{
  "num_key_value_heads": 3,
  "head_dim": 32,
  "positions": "learned",
  "bias": "none",
  "tie_word_embeddings": true,
  "init_std_o": 0.0645,
  "init_std_down": 0.0744,
  "learning_rate": 0.0106,
  "weight_decay": 0.0,
  "lr_head": 0.00765,
  "max_grad_norm": 2.0,
  "schedule": "wsd",
  "decay_fraction": 1.0,
  "max_steps": 3638,
  "dataset": "wikipedia_en"
}
Each number is 128 + 32 x the weight over the matrix's rms, rounded and kept within 0 to 255. Layers, rows and columns count from 0.

# layer 8 MLP up, 384x96, rms 0.0736, rows 290-325, columns 0-95
[[ 89 160  75 201  84 104  53 112 101 120 115 113 160 129  42 190  47 175 143 125 154 131 160  83 139 124 164  74 126 101 173 100 164 169 127 131 124 113 139 110 118 223  92 220 129 148 139 105  60  93 147  52 158  91 235 144 128  87 142  95 182  98 164 134 109  99 169 210  88 131 140 152 158 168 136 136  95 123 204  95 115 142 153 151 145 116 172 107 125 145 144  99 177 170 120  68]
 [160 102 134 169 138 148 145 131  79 118 105 125 136  83  79 157 152  79 168 156 116  99 132 143 148 162 135 102 148  80 107 124  93 115  81  95 133 152 109 157 129 101 178 190 120  86  93 145 137 157 167 139 105 167 211 133 106 133 109 151 152 171 203 129 150 135 210 140 158 113 125 136 130  97 132 123 155 121  94  77 102 151 113 160 167 106 137 146 153  61 180 124 152 164  97 151]
 [140 129  59 188  96 146 113  89 123 117 163 136 150  97  86 153  99 157 153 153 143 180  94 162 120 141  99 168 116 122 183  81 135 161 139 105 146 127 119 149 160 119 173 163 126 128 105 103 190 151 199 139 189 135 181 157 122 134 130 111 168 102 136  99 180 107 109 155 149  51 173 115 149 117 120  89 169 199 149  94 115 151 150 115 167 108 124  84 170 145 161  83  77 112  79  68]
 [133 150 118 126 145 147  64 103 176 130  71 102 149 120 111 170  71 108 107 148 152  96 146  99 131 121 156 138 178 188 163 155 166  20 102 106 128 117 163 143  78  97  90 113 107 121 176 113 107 192  96 129 160 120 193 157 139  82 115 190 148 156 158 126 179 125  91 160 111 129  98 153 129  20 143 144  96 167 119 122 138  83  71 111 125 103  57  82 130 202 138 146 118 120 120 135]
 [142 201 155 156  85 144 139  71 143 114 111 124 168 163 123 110 136 176 199  96 129 175 128 145 114 172 145 162 111 106 148 189 122 157  78 111 109 158 160 145 111 147 143 122 167 123 139 120 109 119 194 129 121 141  84 143 177  57 144 143 124 108 132 108 108  67 121  63 108  88  76 132  43 132  82 163  89 115 161 118 137 113  82 108 155 130 114 180 143 116 115 105 128  99 134 112]
 [139 129 116 110  87 140  67 111 133 141 154  77 102 112 149 154 139 167  34 116 155  71 129 119 137 193  98  95 100 134 114 153 131  82 161 172 105 133 139 130 153 155 110 134  80 152  83 143 156 109 130  89 125 139 148 160 135 131 128 147 120 170 130 140 110 115 182 146 109 122 125 109 102 117 139 113 165  87 126 117 100 168 111 170 110 118 149 146 146  90  77 144 118 139 154 148]
 [134 108 172 164 137 132 103 131  74 102 136  99  84 101 137 124 126 123 129 148 164 110  80 198 133 182  74 159 106 139  95 144 110 144  73 156  85 137 135 188 157 148  72 100 166 178 134 100  70 103 146 119 149 143  57  80 110 118 154 161 157 170 176 124 112 126 128 135 129 152 150  74 150 143 119 170 144  87 153 109 105 100 145 158 133 159 103 172 138 121 148  80 141 134  84 108]
 [150 126 113 115 141 122 130  82 103 110 151 122 147 151 122 115 129 118 134 217 124 114 112  91 114 158  83 183 127 157 138 142 124  78 134 174 108 132 139 112 181 117  90 103 146  76 102  94  84 108 178 180 163 161 132  70 140 158 190 134 166 155 116 145 150 109 141  69 124  81 122 189  99 126  92 135 172 138  92 140  83 185 132 153 190 104 148 120 156 130 124 137 135 179  67 140]
 [ 80  90 132  83 108  96 165 119 111 142 126 106 128 124 158 235 133 116 218 134 139 119 113 162 157 117  95 161 172  96  84 107 100 116 127  68  74 102 138 124  61 143 129 162 117 107 105  85 122 176 122 111 116 151 117 131 157 102  98 149 110 131 129 110 140 127 158 160  39 113 132 163 123  94 136 135  77 125 105  90  91 133 153 136  95 185 189 140  78 136 199  80 185 171 132 120]
 [132 171 139 170 118  37 132 182 135 128 182 101 112 155 141 147  65 135 113 145 136  78 183 129 163 153  88 138 122  80 117 112 154  98  73  60 136  77 145 105 155 144 139 103 124 153 161  80 164 109 156 114 141 106 187 116 138 167 157 163 146 137  71 111 123 159 116 186 121 109  98 116 148  59 122 105 133  99 119 125 138 149  73 102 162  84  96  88  70 150 105 138  91  92  67 128]
 [162 147 123 172 147 113  93  80 139 112  97 166 146 129 103 162 102 121 119 153  98 142 139 125 169 126 163 124 147 120 147  83  87  81 213 143 100  93 125  95 183  90 130 114 158 111  91 106  69  80  80  95 143 120 134 110 152 128 143 147 109 129 137  87 131 111 111 111 207  96 150 122 139 133  77  98 164 116 210 186 119 114 109 145 131 129 148 165 148 141 163 118 115  79 195 129]
 [ 93 121 156 102  84 115 133 138 134 107 124 106 116 150 130 119 144 147  70 206 117 125 157 133 151  79 118  92 169 190 150  74 112 153 100 138  56 117 129 131 102 149 123 117 189 128  87 145 109 117 111 130 159 121 127 128 157 135 115 140  41 138 102  50 144 156  82 133 118 166 150 138  69 191 117 103  95 208 159 138 151  95 167 163 107 109 103 140 151 155 111  97 120 109 168 124]
 [ 60 134 154 155 106 132 141 130 109 145 104  91 114 133  89 123 117 157 170 151 148 120 107 148 146 113 147 133 108 126 132 114  92  71 101 120 108  65 112 164 110 121 112 144 134 126  47 108  92  90 136 151 113 129 161 103 142 148 145 147 131 138 113  41 183 152 187 170 119 119 161  56 153 146 132 146 157 149 115 177 156  96  56 190 118 175 202 131  91 137 135 141 100 130 153 149]
 [140 132 104 205 159 200 176 137 107 130 107 109 172 130 102 120 132 125 109 128  94 162 100 134 172 139 152 160 156 129  96 146 164 149 124 119  63 145 108 123 103 161 136 151 177 129 113  73 119 165 164 117 129 150 113 141  81 104 125 142 102  76 132 148 125  40 128 175 143 117 114 137 119  89 141 101 133  82 101 123 149 178 176 150 188 140 195 126  94  97 152 105 141  95 125 116]
 [103 132 102 140 144 137 126 166  89 130  89 144 117 128 138 168 128  91  96  85 109  96 136  87 140 102  51 119 146  93  51 144 135  83 111 113 118 179 177 184 163 158 143 126  87 150 214  70 157 112 122 155  91 111 114 109 132 103 112 124 174 106 193 113  38 141 150 166  92 115 147 155 162  73 140 111 113 133 141  73 137 102 138  82 127 133 124 118 123 140 167  73 176  93 135 128]
 [110 170 121 160 134 151 165  62 130 139 176 123 138 159  82 147 116 157 152  99 177 149 203  83 124 109 126 142 192 134 130 166 130  99 159  94  68  48  75 122 201 171 104 133 188  92  53 146 113 122  74 109 158 127 113 134 175 105 102 154 203 112 134 100  75 131 165 133 141 165 164 101 162 120 100 145  63  78  96 108 208 139 180 124 165 131 101  95 101 127 127 142 152 110 106 182]
 [ 98 157 105 133 187 158  65 154 154 139 103 106 150 108 184 112 164 113 145 121 218 163 112 122 185 163  62 120  85 128 191 154 132 171  93 125  61 100 109 101 136 158 199 104  47 123  97 113 147  90 138 123 135 171 217 135 191 131  80 148 128 150 166 118 109 144 142 122 124 115 143 124 118  89 137  86 100 130  88 133 139 136 102 144 138 144 150  96 168 147 111 215 131 135 139 103]
 [111 125 120 153 153 178 172 162 119 149 112 109 177 118  85 160 160 192 138 207 155 146 103 103 141 155 131 144  93 159 130 129 117 170  90 172 109  98 124 110 173 140 106 153 162 100 117 108 127 110 165 143 178 111 161 203  83 107 161 152  73 101 141 106 117 161  82 148  94 119 128 154 126  93  90 139  87  78  97 125 162 133 100 113 176 106 153 121 143  92 104  92 105 182 175 169]
 [124 118 132 139 162 155 180 100 151 120 159  82 147 140 151 122 112 184 136 120  96 141 171 123  94 172 108 138 145 117  74 191  99 144 155 160 148 103  74 185  94 137 147 133 151 127 120  82 111 104 141 148 157 118  82  63 179 113 173 126 116 131  88 118 118 189 129 131 157 121 144 145 111 144 111 178 190 171 103 112 129 122 146 131 125 128 119 176 120  81  89 131  88 158 165 105]
 [120 112 177 135 148 154 173 151 162 130  99 169  83  80 112 179 159 127 161 207 160  85 117 127 124 177 141 122 122 114 105 182 181 105 198 173  86 135 163 106  75 155  72 158 115 135 125 128 169  76 141 146 101 170 191  45 152 127 156 107  99 115 119 126 144  46 153 121  58 110 180 117 187 138 126 158 183 149 146 108 172 103 213 167 133  70 118 101 114 112  91  81  92 104 125  91]
 [118 102 118 184  65 164 124 141 172 149 110 167  28 117 124 156  92 134 127 147 138 195 188  98 149 152 170 111 112 138  91 167 108  65 119 127  91 102 145 116 130 127 133 110 110 106 141  82 157 118  88 123 157  95 150  98 145 182 110 150  54 159  70 119 121 150 147 103 152 121 146  90 145 152 110  67 124 149 108 144 210 187 160 148 118 170 122 141  45 161 126 135  59  95 163 150]
 [120 121 141 127  86 138 113 164 149 176 108 108 127 103 114 196 129 156 165 129 130 124 114 130 101 119 163  97 131 175  94 113  88 121 139 147  99 133 149 175  86 101 113 139 179 118  87 138  61 109 163  77  99 141 153 169 147 130 162 107  94 200 152 108 114 145 115 115 118 125 166  77 139  99 136  93  99 102 114 126 142 120 190 149 156 119  66 110  73 130 123 121 146 112 169 120]
 [ 84 116  97 154 121 149 105 131 139 141 140 147  96 154  65 140  97  60 138 116 195 143  99 111 131 195  99 118 142  59  76  92 109  60 157 157 117 140  59 151 104  93 161 144 197 101 132 138 122 162 172 179 135 150 157 104 110 142 111 184 108 161  55 124 113 153 124 159 153  93 133  88 146 104 154 117 166 124 149 120  98 140 163 198 143 189  89 135 132 115 179 159  36 144 183 175]
 [142  77  97 158 147 137 134 137 109 148  95 134 209 116 123 184  65 125 146 114 104 103 187 157 131 140 128 162 153  46 161 126 143 135 106 105 130 131 139 170 141 136 126 154 138 111 115 178 107  49 221 131 139 146 103 154 103 159 145 130 118  81 178 125 116  94 180 127 166 134 139 200 102 120 144 111  74 135 162 167 111 100 159 151 159 148 116 100 129  96 154 129 133 162 100  93]
 [120 162 152 169 107 130  99 129 105 151  75  97 112 180 130 165 132 169 178 101 141 165  89 105 150 112  97 127 121  94 150 120 179  55  78 128  83 100 153 123 115 126 131  82 150 123  68 151 144 147  51 138 112  97  77 124 152 148 135 117  64 178 112  81 220 139  96 151 163 155 108 131 124 174 169 129 103 128 153 105 114 117 163 148 150 171  59 133  82 102 164 141  74 109 161  84]
 [164 131 124 139  88 130  84  96 166  97  87 155 101 172 141  60 106 127 138 163  85 171 156 132 159 208 109 121 165 109  93 145 154 146 131 104 105  99 126 103  79  97 126 184 118 129 149 152 172 119  92 154 157 137 164 132 136 128 133 134 156 145 155 139 143 126  99 127 113 140  86 143 148 123  98 123 123  83 143  87 111 104 190 139  89  97 109 211 122 109 162 160 135 181 160 121]
 [104 129 148 103 166  46 147 137 111 114 166 158 177 139  78 153  49 115 127 120  78 123 133 137 137  84 150 163  78 174 133 168 127  89 124  99 103 166 148 148 126 191 168 144 160 171 121 131 171 139 176  94 140 131 149 129 141  85 171 135 175 160  94 166 134  93 131 122  90 145  93 132  61 122 100 161 158 131 134  68 169  96 142 119 167  97 111 108 114 171 123 100  84  91 113  74]
 [ 91 121 169 122  80 152 163 110 149 139 114 120 111  94 145 139  41 109 132 172 154  71 131 118 157 153 111  68  96  77 101 137  81 127 105 191 106 136 138 197  72 139 168  62 156 108 132 114  77  66 147 132 134 125 132 148 198 110  86 137 155 103  95 144 114 142 137 152  65 118 149  72 125 147 142 126 127 140 134 123 172 164 176 163 108 202 124 143 115 165 149  85 155 133 144 121]
 [106  94  88 111 117  98  95 112 123 146  65  89 101 106  71  96 155 135 145 166 144 193 142 154 123 141 101 118 164 122 191 156  86 144 150 177 110 144 127 125 124 113 125 124 118 135 108 110  93 115 138 169 137  75  99 173 145 114 154 160 127 114 152  77 162  79 118 114 137 151  94 120 119 129 161 107 158 177  43  98 132 103 134  90 158 154  70 175 133 188 161 114  94 218 126 130]
 [138 141 155 158 102 111 145 134 176 127 142 122 181 150 148 106 111 150 125 145 156  89  81 161 171 129  97  97 119 131 165 107 175 109 171  85 120 180 120 117 148 119 145 162 135 117 142 128  79 143 163  91 164 113  86 133 157 160 134 111 160 111 138  79  76 149  68 132  64 109 116 117 167  72 107 189 111 117 134 108 147  72 151 189 109 225  63 125 154 122 132  95 124 129 127 107]
 [104 108 125 123 181 182 180 181 164 165 117 125  88 176 106 117  67 155 101 135  75 125 168 129 179 120  73 142 169  97 149 174 124 111  77 104 129 159  90 132 122 143 157 190 118 154  99 199 124  63 155 128 137 146 131 131 123 108 119 174  50 112 131  66 145 181 161 129 133 141 178 148  80 138 115 138  73 161 114 105 129 176 146 100 127 111  95 126 117  98 121 186 147  48 145 144]
 [ 94  87 120 150 111 135  85 126 100 119  81 157 110 121  96 168 118 146 156 114 106 104 104  93 105 145 120 143 118  68 120 192 182 170 145 172 116 167 155 142 174 133 103 101  77 136  46 139 147 121 139 170 121 139 116  69 115  99 145 135 134 155 141 138 127 122 125 145 131  67 128 190 102 157 121 164 118 159 116  92 112 170 139 165 117  87 138  46 134 107  64 138 135 144 117 156]
 [170 196  36 155 128 168  74 145 132 110 117 128 139 144 157 171  92 189 133 148 169 113  95 162  84 114 150 140 150 118 163 157 170 112 134 146 105  91 198  92 189 140 148 129 129  78 118 136 157 209 161 129 139 123 203 136 166 139 168 119 188 107 131 112 115 132  63 129 123 166 152 144  98 131 148 172 109  98  81  97 130 107 161 184 112 175 183  87 172  95 121 143  69 105 115 148]
 [135 119  82 110 169 102 114 188  85 181 149 114 119  88  93 170 135 133 126 172  99 110 235 169 129 136 135 163  96 110 129 136 100 131 160 119  94 141  73 152 182 145  67 109 150 152 136 169 133 119 146 172 172 166 132 109 116 157 126 125  91  90 117 154 144 114  99  91  84 121 119 125 145 154 131 105 149 101 146 101 173 100 149 125 136 104 149 150  97 179 133 139 113 104 152  94]
 [130 187 145  93 123 215 137 143  89 141 100  77 145 120 131 135 152 101  88  81 172 100 133 120 159  76 124  67  92 120 127 120 197  99  98 124 102 172  69 188  80 133 111 192  98 134 132 125 100 104 171 158 127  97 161 151 155 121  95 176 128 159 163  97  85  82 134 144 147 116 151  71 153 127 184 173 171 144  75 143 132 160 158 149 119 149 115  86 104 112 153  99  94 124  71  75]
 [ 69  95 173 131 151 129  84  64  88 104  98 134  90 184 140  96 123 238 124 123 158  95 167 111 186 146 113 132 109  90 121 141 124  88 141 195 125  81 126 129 115 109 135  94  83 120  91 117 109 116 148 201 177 107 148 143  86 139 135 161 135 135 137  80  94 148 128 135  84 135 122 160 153 156  78 156 129  89  89 126  95 145 181 159 118 133 105 122 145 115  60 127 129  87 158 161]]
# layer 8 MLP down (transposed), 384x96, rms 0.0747, rows 290-325, columns 0-95
[[108 160  70 112 140 179 126 164 158 126  51  81 124 153  71 184  76 123 125 130 171 143 136 153 167 202 110 117 133 130  86 145 135 130 148 154 136 180 119 128 140 159  83 165 153 137 165 115 117 156 125  43 120 100 130 132 142  92 160 121 118  72 143 107  84  98 158  71  94 127  81 123 118 161  89 197 187 206 153 144  61 181 107 117 107 122  84 100 130 218  84  55 111 111 113 160]
 [140 129 139 138 146 164 148 126 134  64 141 168 112 124 123 126 179 142 141 144 130 144  91 104 124 133 110 150 132 147 108 153  50 135 161 112 153 113 135 153 147 169 126 159 181 113 111  99 135 125 110  73 151 133 134  75 115 178 140 137 103 159 107  90  70 124  86 108 143  83 157  91 106 171  96 178 105 114 113 170 128  71 155 183 138 150 142 101 146 157  93 137  96 133  84 160]
 [ 97 104 211  71 135 117 146 158  92 140 103 148 103 127 158 158 182  90 140 111 116 111 104  81 135 132 119 106 114  86 130 172 127 136 112 128  99 168  98 106 113 147  91  77 127  94 134 126  79  90 100 132 159 133 110 110 144  97 116 129  99 128 155 160  98 168 125 180 149 180  94 159 137  93 141 114  70  59 121 182 160 105 124 139 109 119  83 134  99 134 126 169 190 201 133 150]
 [171 164 136 139 144 135 146 103 150 126 124 154 165 128 181 103 198 130 124 146 175 111 147  96 108 140 155 122  94 156 154 107 124 143 146 180  64 160 191 170 141 105  85  95 141 149  76 163 119 180 182 117 162 122 204  57 131 102 161 116 122  94  62 127  84 128 102 136  92  88 144  88 137  97 107 152 148 163 135 147 145 116 175  68 118 126 116 115 155  77 134 133 121 138 104 138]
 [ 81  87 139  59 147 122 111 112 124 181 127 158  99 146 106 102 130 174 135 136 186 100 172 125 164 204  72 169 155 102 115 159 171 120 139 131  92 145 106  93 128 122 138 111 114 116 134 200 129 118 118 171 192 123 110 123 156 133 128 104 104 143 121 108 128 150 149  60 123 101 113  74 137 143 154  94 131 187  96 152 120 168 125  85 121 154 116 157 146 150 135 138 143  52 132 112]
 [132 169 144 142 168 128 118 146 120  99 140  73 135 138 120 163 125 139 134 167 116 133 100 170  98 106 160 138  96 137 109 151 104 111 132 116  79  82 121 120 128  75 125 136 124 203 152 149 164 131 132  95 160 125 141 166  85 135 114  85  98 142  85 122 130 143 120 107 109 134 156 160 145  97 121 122 106 104 150 170  87  65 109 109 105  95  70  85 129 116 122  96 119 134 147 119]
 [ 91 175 113 177 139 138 105 127 114 116  93 147 102  80 170 157 109  62 118 127 164 143 138 151  86  61 127  95 186 107 156 129 124  72  87 171 155 159 138  80 124 129 102 126 181 206 104 213 153 113 109 123 143 141 127 109 187 116  92 162 158 147 127 104 151  78 116 117 122 128 151 127 166 160 104 103 122 146 127 123  68 107 107 175 128 161 165 144  92 151 145 114 120 151 104 151]
 [144 177 102 143 107 178 177 108  89 128 120 123 132 131 136 118 126  87 102 118  94 178  85 134 104 126 115  84 150 106 164  95 117 132  89 114 144 130 121  95  80 153 148 146  79 121 167 118 132 122 157 147  80 122 155 139 207 109  85 175  69 182  94 161 105 109  62 151 167 122 129 197 130 169  89 146 120  93 149 132 191  88 109 140 108 167 142 146 129 134 103 176 139 118 126  96]
 [146  94  56 141  83 126  95 101 126  77 130 177 119  74  80 143 130 105  78 145 101 134  97 140 127  70 152 118 164 128 122 154 108 157  62 158 187 169 100  93  93 160 214 122 112 169 129 209 167 111  91 147 109 144 178 172 115  53 146 127 121 105 118  93 116 139 130 133 180 155 129 158 143 102 140 135 140 129 157 124  70  90 163 164 144 107 198 172 105 103 192 144 141 178 150  96]
 [136  93 149  91 115 183  97 171 183 113 158 118  71 141  82  87 142 130 115 140  71 116 125 128 105  76 183 127 171 131 127 109 132 168  83 176  67 137 155 116 122 112 178 107  52 129 165 177  70 161 136 147 165 119 134 179 171 158 175  92 151 154 147 124  70 118 133  67 137 135 165 121 121 133 119  84  59 124 120 116  79 110 124  80 143 108  35 126  83 159 152  75 152  80  88 152]
 [143 142 144 106 110 132 127 140 104 170 175  99  88  98 107 122 168 171 161 134 152  94 134 159 102 134  59 111 151  89 161 109 143 143 117 115 169  94  91 136 128  86 137 187 167 125 158 179 134 111 204 151  92  95 108  82 121  56 135 179 123 172  89 130 162 114 120 145  86  90 109 132 145 167 115  71 136 170  80 106 161 128 167  67 126 129  77  93 150 124 107 168 130 130 146 132]
 [162  97 104 143 114  58 111 138  96 136 166  87  82 130 122 115  98 129 137 136 138 111 104 138 195 125 124 166 192 135 106 147 173 182 164 164 154 147  98 113 192 127  99 178 109 147 100 162  93  63 141 124  59 110 106 116 124 116 164 167  79 107 109 113 122  86  88 160 117  89 140 160 196 200 113 122 140 174 119  81 104 122 137 115  98 114 187 106 118  26  95 136 174 144 137 194]
 [146 104 194  83 110 168 149  35 115 118  97 123 113 119  65 144  90 176 125 142 136 167 100 133 111 127 117 176 114 124 115 162 115 117 145 119  79 121  97 131 175 100  67  92 122 149 120  86 175 145 126 143 146  88 133 135  98 101 100 143  86 106 177 130 127 130 157 155 105 128 106  93 127 112 138 119 155 118 171  68 167 152 148 109 100 122 103 163 116 212 118 105 103 124 124 166]
 [129 152  72 121 105  99 124  58 112 146 125 139 112 148 138 135 103 145  83 123  74 131 138 130 119  77  98 115 110  84 133 118  68 117 121  80 143 138  85 128 165 134 114 169  59  88 146 116 108 137  75 124 121  92 127 148 151  74 114 197 166 120 161  63 101 158 165 160 145  56 106  83  83 152  71 125  99 155  99 146 130 109  87 182 114 149  89 124 121 127 172 197 131 136 165 101]
 [ 54 161 188 116 108 144 230 148  73 148 113 139 126  98 109 159 127  99 165 191 158 137 136 116 154 143  73  97 122 180 170 131 161 109 121 130 106 118 173 182 129 106 103 122 133 166 137 162 233  96 186 106 162 115 152  95 166 162 123 128 138 111 118 162 169 123  77 174 174 160 113 128 128 150 112 106  98 181 117 119 146 122  97 142  77 135 184 122 151 174 104 180  85  99  96 147]
 [142 119 174  29 173 135  93  86  50  99 207 105 158 109  90 155 106 130 144 134 146 164 157 135 122 169 144 158 159 143 246 145 192 161 170 168 151 161 111 139 118 107 169 143 104 162 122  73  96 211 123 149 139 114 140  90 116 134 118 132 163  63 148 149 178  83 139 149 167 153 149 115  69 125 113 138 142 130 135 149 111  97 143 130 154  56 134 131 120 116 152 163 144  72  78 134]
 [155 104 155 135 140 114 139 116 119  81 114 140 137 128 194  83 171 137 120 111 191  91 117 133 134 141 188 136 148 162 118  87 159 161  96  81 156 105  90 130 165 124 146  42 155 134 115 141 105  90 120 150 124 158 115 194  85 151 118 158 105  95 103  95 100 130  91 137 100 128 135 138 160 135 183 146 140 107 125 153 110 125  47 100 207 145 113 162 126 140  88 117 135 100 153 147]
 [100  99 143 106  81  99  91 125 109 121 147 152 104 128 113 101 157 134 135  88 145 120 131 121 139 136 138  93 152 102 129 122 153 194 165 123 119 199 129 136 142  96 172 127 106 164 121 133 135 174 130  84 104 129 109  83 165 213 132 142 193 147 108 153  91 120 166 122 182 156 119 152 141 129 149  92 141 134 154 151 146 136  99 111 161 106 161 150 103 144 168 143 148 110  61  67]
 [102 171 142 131 121 153 118 164 108 168  79 133 127 104  94 117 144  62 160 140 119  83 143 198 168 164 101 156 108 167 154  96 132 136 140 129 111 103 124 132 135 138 112 159 126 106  92 123  68 195 106 128 113 113 137 111  96 173  95 174 159 131 114 146 104 166 122 161 129 130 126  93 126 174 161 165 100 131 200 106 141 127 119 137 130 133 161 118 100 139 128 134 163  97 146  92]
 [130  59  59 104  82  51  96 132 189 119 153 139  86 107 137 144 144 142 154  79  63  98 103  83 153 121 102  70 155  60 146 127  81 155  63 142 107 126 110 157  62 140 156  92 133 122 171  85 237 133 167  88 100 144 174  69 133 172 127  67  35 124 117 174 157 157 104 130 108 167 183 105 206 112  90 129 185 125  65  92 121 155 115 105  92 170 120  78  80  97 107 143 111 169 106 119]
 [ 86 167 121  68 137 138 111 111  24 157 130 122 128 164 117  80 179 103  72 183 187 159  79 141 158 140 142 138  68 143  76 116 121 182 104 193 145 118 127 164  94 115 113 102 210  99 145 194 115  55 168 193 196 213  98 160 116 102 108 168  98 119 159 138 119  71 123 126 121 208 118 135  77 105  76 149 102 190 103 141  86 150  74 131  95  98 142 152 101 134  76 101 151 181  69 125]
 [169 110  95 142 136 144 176 209 152 106 154 192 176 129 135 170 147 121 159 145 124  96 112 131 171 118 155 136 180 134 138 144 142  81 137  83 144 140 129 125 130 101  89 117 116 182 136 126 126  82 136 123 110 151 132 161 145 153 105 146  93 167 130 157 155  89 170 165 111 112 124 136  76 131 116 197 171 137 113 112 130 101 145 141 181  65 174 125 126 113 126 127 107 141 157 128]
 [128 133 101 158 103 137 178 112 136 128 217 102 116 118 172 120 133  61 112 149 167 104 179 100 176 179 136  89 201 110  76  93  82 167 142 114 143 129 144 230  96 147 129 132 133 111  51 110 153 122 138 174 117  85  77  56 127 124  77 144 108 122  85  91 151  96 167 108 148 149  91 191 101 102 100  87 179 171 101 160  86 109 195 104 188 123 126 116 134  72 133 154 178 141 139 113]
 [143  95  97 153  96 145 165 167 132  99 136 137 193 130 127 155 147 140 147  90  85 157 121 118 141 153 123  97 186 155 156 129 151  89 144 109  93  84 185 113 161 109 160 121  77 140  88 124 103 111 139 145 162 135 141 136 142 180 120 105 132 131  94 181 139 106 119 146 162 135 122 140 112 141 107  97  73 166 117 148 178 125 170 135 125 115 129 158  60  71 117 147 177 187  89 110]
 [101 121 163 122 215 165 201 172 101  99 172  81 158 132  77  99 126  80  99 138 124 157  83  87 184 122  82 124 147 152 114  92  90 139  71 108 134  97 193 101 185 104 132 162 102 214 148  64 171 139 100 121 107 111 158 127 136  84 107 105 208 135 164  78 115  80 118 143 131 132 142 113  90 105  93 132  54 112 158 164 126 131 104 118 116  86 148 162 145 165 173 100 122  98  25 138]
 [ 97  97 164 145  94 122 135 140 133  78 136  78 135 117  79 115 141 112 113 136 175 119 137 113 104 204  92 175  79 142 106 149 116 145 128  97 140 158 138 161 130 163 170 149 118 115 128 145 161  93 109  96 152 177 154  84 110 129 141  95 191 154  66  97 122 163 161 192  82 126 142 114 128 185 146 144 163 110 156 111 104 118  71  84 127  79  81 112 131  88 109 112 123 145 146 153]
 [107 129 166 111 165 127  96 130 123 107 144  87 153 155 133  91 179 131 137  84 116 100 125 175 174  81 101 121 136 165 110  95 192 110 124  91  99 206 173 147  65 155 186 134 130 143 153 152 152 141 190 126 103 142 120  95 105 123 150 146 180 186 123 154 149  95 135 100 123 162  75 153  94 148 137  99 134  75 115 171 146 118 137 132 159 114 123  92 107 133 124  87 124 136 117 102]
 [ 99 127 114  77 142  79 139 119  79 184 137 115 136 173 139 176 109 117 160 109 102 115 138 162 124 135 129 185  92 169 171  83 133 147 142 150 109 133 138 130  94  99 131 118 109 119 125 146 112 135 122 107 112 127 153 104 199  99 148  74 170 124 159 157 136 135  87 190  95 106 116  90  62 129   8 141 150 149 105 138  68 153 113 104 149  69 115 183 158  73 164 147 140  96 144 162]
 [ 95 123 108 183 183 130 173 145 102  97 111 107 114 129 131  87  96 127 136 119 144 112 138  84 160  97 162 104 109  67 145 137 144 158  87 131 138  96 179 124 105 189 180 204  70 149 101 127  96 138  84 125  83 128 136 160 141  98 196 150 181 147 142 102 125 135  81 137 146 121 114  91 124 125  74 126 144 164 143 160 164  82 169 153 133 146 129 135 133  61  87  97 200 135 103 195]
 [224 105 186  55 129 123 157 134 145 108 132 130 100 185 135 125 141 113 197 143 214 151  94 106 177 152 130  31 152 170 157 120 161 106 143 109 112 204  90 142  75 187 126  98 126 193  95 120 176 165 102  86  99 118  95 111  71 104  91  69 113 158 149  84 181 119  92 147 121 153 102  95 149  93 126 130 101 141  94 141 135 128  95 147 136  93 155  78  74 121 125 177 149 206 185 126]
 [187 157 150  88 189 127 173 173  70 158  80 134 124 113 109 140 143  93 123 200 129 151 129  56 110 140 111  90 158  56 132  94 143 101 120 134 114 141 161  79 142  93 153 101 115 113 118  70 105 161 121  47  23 179 166 123 187 150 119 121  95  79 132 141 155 185 170 116  80 142 121 157 181 165  99 114 122 153 136 108 104 157  83 116 116 149 206  88  69 206  34 135 145 124 117 102]
 [164 181 153 116 161 138 126 130 124 162 150 100 136 137 125 141  72 171 111 104 119 154 130 181 118 125 111 144 110 153 129  99 133 134 145 173 154 153 183  73 148 141 104 122 122 140 142 158 142 143 136 107 134 130 121 146 108  69  93  74  96 117  78 122 123 139 109 114 129 145  91 111 109 176 151 122 160 138 149 141 164  68 153  93 116 102 128 179 182 149  91 116 153 113 202 165]
 [153 118 112 104 109  99 212  84 151  90 139 137 142 106 130 152 117 113 167 131 152 110 188 170  92 160  89 128 142 145 138 138 140 173 155 119 114 125  84 133 144 105 131  99 155 154 173  56  93 123 139 118 105 144 105 149  73 119 105 121 133  94  97  98 121 149 147 190 100 131 125 139 131 136 192 148 195 151 145  99 118 154 132 120 117 139  98 120 120 160 155 136 120 145 111 104]
 [160 117 113 175 110 141 116 114 124 186 138  84 129 142 132  98 171 109 143  85 147 140 131  83 169  16 131 136 134 105 130 116 161  90 161 114 136 117  74 131 149 153 137 103 108 157 149 167 106 190  84 158 118 126 175 178 186  97 129 157 164 193  97 177  89 147 180 155 184 170  82  88 191 104 149  90 171 121 126 172 103  98 154 105 145 119 117  62 128  88  79 116 149 155 144 132]
 [104 157 106 154  93 142 152 194 159 169 158 198 113 137  66 116 163 150 132 106 118 131 139 170 124 107  81 123 139 124  99 101  49 109 144 128 202 123 158 108 135 125 158 131 201 160 177 158 195 125 116 120 201 111 103 108 112 114  93 127 128 116  63 127  98 206 132 166 149 135 145 198  91 108 128 136  92 118 169 109 179  86 140 108  89  72  73  95 157 104 129 131 115 123 100 194]
 [131 168  85 159 140 133 171 210  87 158 113 175  87 151 112 121  81 184 136 117  70 124 106  94 130 111 168 122 107 161 132 154 150 103 101  74  85 137 179  88 143  81 136 125 114 166 212  90 159 118 142  66 125 113 148  98  91 119 156 173  64 111 166 132 161  96 128 108 100  99 124 137 137 158 113 129  81 177 134 186 173  88 154 161 138 162 153 169 103 105 165 127 144 133 140 162]]